Weights of a small transformer language model: 138M tokens.
Each number is 128 + 32 x the weight over its row's rms, rounded and kept within 0 to 255. Layers, rows and columns count from 0. Numbers have three digits each. The size before them is the row's rms in percent of the matrix's.

# layer 2 attention query, 128x128, rms 0.0618, rows 0-10, columns 0-127
171:127165137144085141087120110160055101086120176128163133152100147117156155113128116089130182145130162110121094089129121106150107157096153132093136138121108153154135157059136155142098127155089216132094069133161128162098132156090202121101116128143142095117194107119085134100153176128124149137119173128073082142169156104090091179113074208094119120160158075148114111075165205081103152128150
161:117150105154078091113093099136059115117130120112154145191093145121155143135118110097120179124073169118094108116108102130170100142110136113096122137090123163134148166074104150134112141146120197160076121139168134139116121176123197083113109146139127079123137118124104166091136161074164163129129146131097083124187122117092055169134070187090126133203143084125088103098164218064091138152093
099:087138123156090116116093103148087115124091112176165161148081122108182132101125078121169146151109144131104093149091077104125107086124107117106135154117150124089174132090115138130136140109150172143059125110183122113113123168149160086059100138145146087078152103110158168056107172123163166158148137193072082152183107080105109168114058152085145157141193101106085137126156192084137153171119
089:137139109103190068132114179098184162137148095081085141162144131122131133163175156154147104075110104151143127115098117174144143175135138089165150119155107129138126112202118138093150157116114098123159143128100172130191135105114079139214165122136136132149095099094118132133169050109130115111123101085192188103129125172190153071146194105165082070137084151122107120152089101114097072099147
107:167112145102162138155196119167148083111132123150071114107143108178140127177153207153139082088169105128144166100170154110121110133116140105157118128138086133164103114149130140114095105129098061130175116094058091134130112142134076198141153081123137185123084130149085032143108094170093089119097122102112116114149159147167117069093162110130119157124082136116174112111106049161109114093177
103:117170096116148106180097126159080113140162099080167101178137114118116104199095113132120174125057140109130115129087096199172143135149147071114114138073140158117155158133156140149183150123170157176109112157114183135114118156133148127142165170125117108101114100105157170134103142058189138125160127127156162081190070096100109113155075140104138080148092097104080124146110174065127059172101
095:101160102151141120142131129105099190173159109155182125175114121109133135091118114102157157140132156144114077146113121121115176137146145115077156167094098094142106161147113145141175140113118137099117123178158177100120172090120199091169149102150070074120125131065145203120108126101187164143150120131155171136130104152099107104127075198121139132148105109069090139180141234039155105140114
097:118185124173126165103143074144136088117113044126165155144057115110126101115094102093135137088097120118139136107165090129107119160119141060128121137104083168114137138106116110137102147129129106095095105167170124103080160176099170107076105122111145093124140097119060101173052201144118164089115200168102049134176115087138069142139106168129178152116142095098119097147134164098106121129179
091:124159146174104176149140102158127088150111138157172078095166155134163082143139113165151214170139148099178101166132142048107185133125136186085122178144123084106108115168145098119159153123138134078108133113180157122148157125144199163096157121167109120097151104083211139121124177094145192145188093098141091127130109118101118149141041146101141107149119107135104122172167156143160133138155
103:165081166122149104125159132097174138127099187115111158082113196111102186109183128162094098097156115163105134123220129104083136110094119197136122092159134087106094069126108114127084075139138099110141091116150058120165152089134101116126109144136179060132157149144176116119175064143092140183093152115200097170107167115156111102117176092157096134101125153125147128109086137157118132151104
098:163102102081158139083147128103144164119146101093145174122099113120099143092143141129064108111198111086129164176120130158110145066128086138161130116150159122105142113114118103062093078136116132099152157089141133150121122113116032113121138103096145144198132120133111090120163110167106098094109170160114144158044140168146143124145193066123152134058175167148077125123168066190115177096111
# layer 2 attention key, 128x128, rms 0.063, rows 0-10, columns 0-127
095:179115073132110149117137134097135170129159130167112123116192135134137120174072147112158138095092150201116081137139092085124081178135135125186130197112092146086162118101172081139182119097091142141131129143047148146140084057171126162168104105150140142149076119094127105135142108111126180095106146141190160070120073169111092099171169119113134177126140095122155090188167129109102138167122
124:133164134134078173101120138127082129096115131170161088151157122155115148155099114089149136108113151167133113149160112117111091180146140156176134188076183145138123168102175142159184164101088182134100119105092158145130073029158157125119117092182110082130158096118103120116169164096117177074095145113122154058164074119115126110160119160102108177090128109122151086180201165105164155149115
144:113175111155105127128094121134038098087070103143168124169118098155124170150108082087159154110118167153149137118129095129159128149128126123156123151053168120138136158111138117161155175130113213108078173107137111153120075107147166102078122150126121113124157123133090167080118181099173154070141158132087107091181066123071098153185086171073127130131162075141093093135182180111141144121130
119:174103190070160134129155115124194158155182118118091086068123150087109116106135134168114101152143091130119127178145141122097130094133120160113122112164117121130135103118095152094092106116160094124186102120137124084149128114120107139149146137143142130103106131147126084162134088172062115182091092137184145166090171132188133093068167071182131135098080202145203145109063046157143144127105
122:143089118076189102160185133124152125189120140127106113114152150151158115113166168218098168118168103112131136092139173130109108130110123123093144114157059131118120062152138112074108090110096082156181110168121145145100152170110125172175113080124124182108135118112188116166136078168114092143122138148171136165082209125163125091074155133198130099147138166117110143126108123155119052094162
088:118163151143086136104131086109135165125198118076090112149136116140106149140116113096115101125079120092157160147103154129092133090165151149159142138090172146109114188148100170190140137112144138133053115124099077129180104077109121103138170090154137060109074105148097105118143106076136132071148071066125171048144096149107118146129102114110097150116072142080171091156163093141205175167129
102:125149129144105153088134118109103189114146154132132145136099149110116161203129044123143107169026137147128123157109169153073093124157111148155136138079175105079119135143121174148146160138157122161054119127087116079138073086167146157115159173170124099095095115151131125072123141074133160109111123124077131082166057134107131149158126082100105150141112144144126098165162104133141186183052
100:084167121114100131173137162136067124170095123162138120122184149177143147119124125136177184138124149184166108097121148129114123179145127124150142171073140152134075086129209127062172159084104121151143096105091142143099139099153169148156046078154106164115167114137169099098156077092155161083112144137107186153141097144085161126132091150109094155133102079105120150128180175122084062088135
078:139157104156162151124137203128072142128141136137118173162122131131160142182101110084210087149094102166098179135119113159161099137149122111173166134066149130129141127134138064185176127163115138192064097148061144092174140083122114103083144135101113107121114124142053192094098137102127142145152161131103112111158094165090156104188082159126166121150176114137088151206132110110134116156117
109:152096189125142166133161139121182113128136158120096088113127130071107112088134122101142065173136129107088148158138149082154132103104107148090185081191126084169148117182131108074124099149132093092221146152104150154125145184095086136106183137141102108165192128142123134125118112154115083208091118175112081158091155126168176162133129060165154152080135125166166135107097137154147148095100
101:089087178121170122139116121153150135136116112179130110099155092167124120141146184116185133120175157092139133105132113135150196143109151149116095104128131107138115125104165107114101121110161100138236124102174120114081186122092100108139102128070127152159202130136129077201110132201130070142086124094173096151123167110196165136109168107128131122130101149113167163090043088131090079128158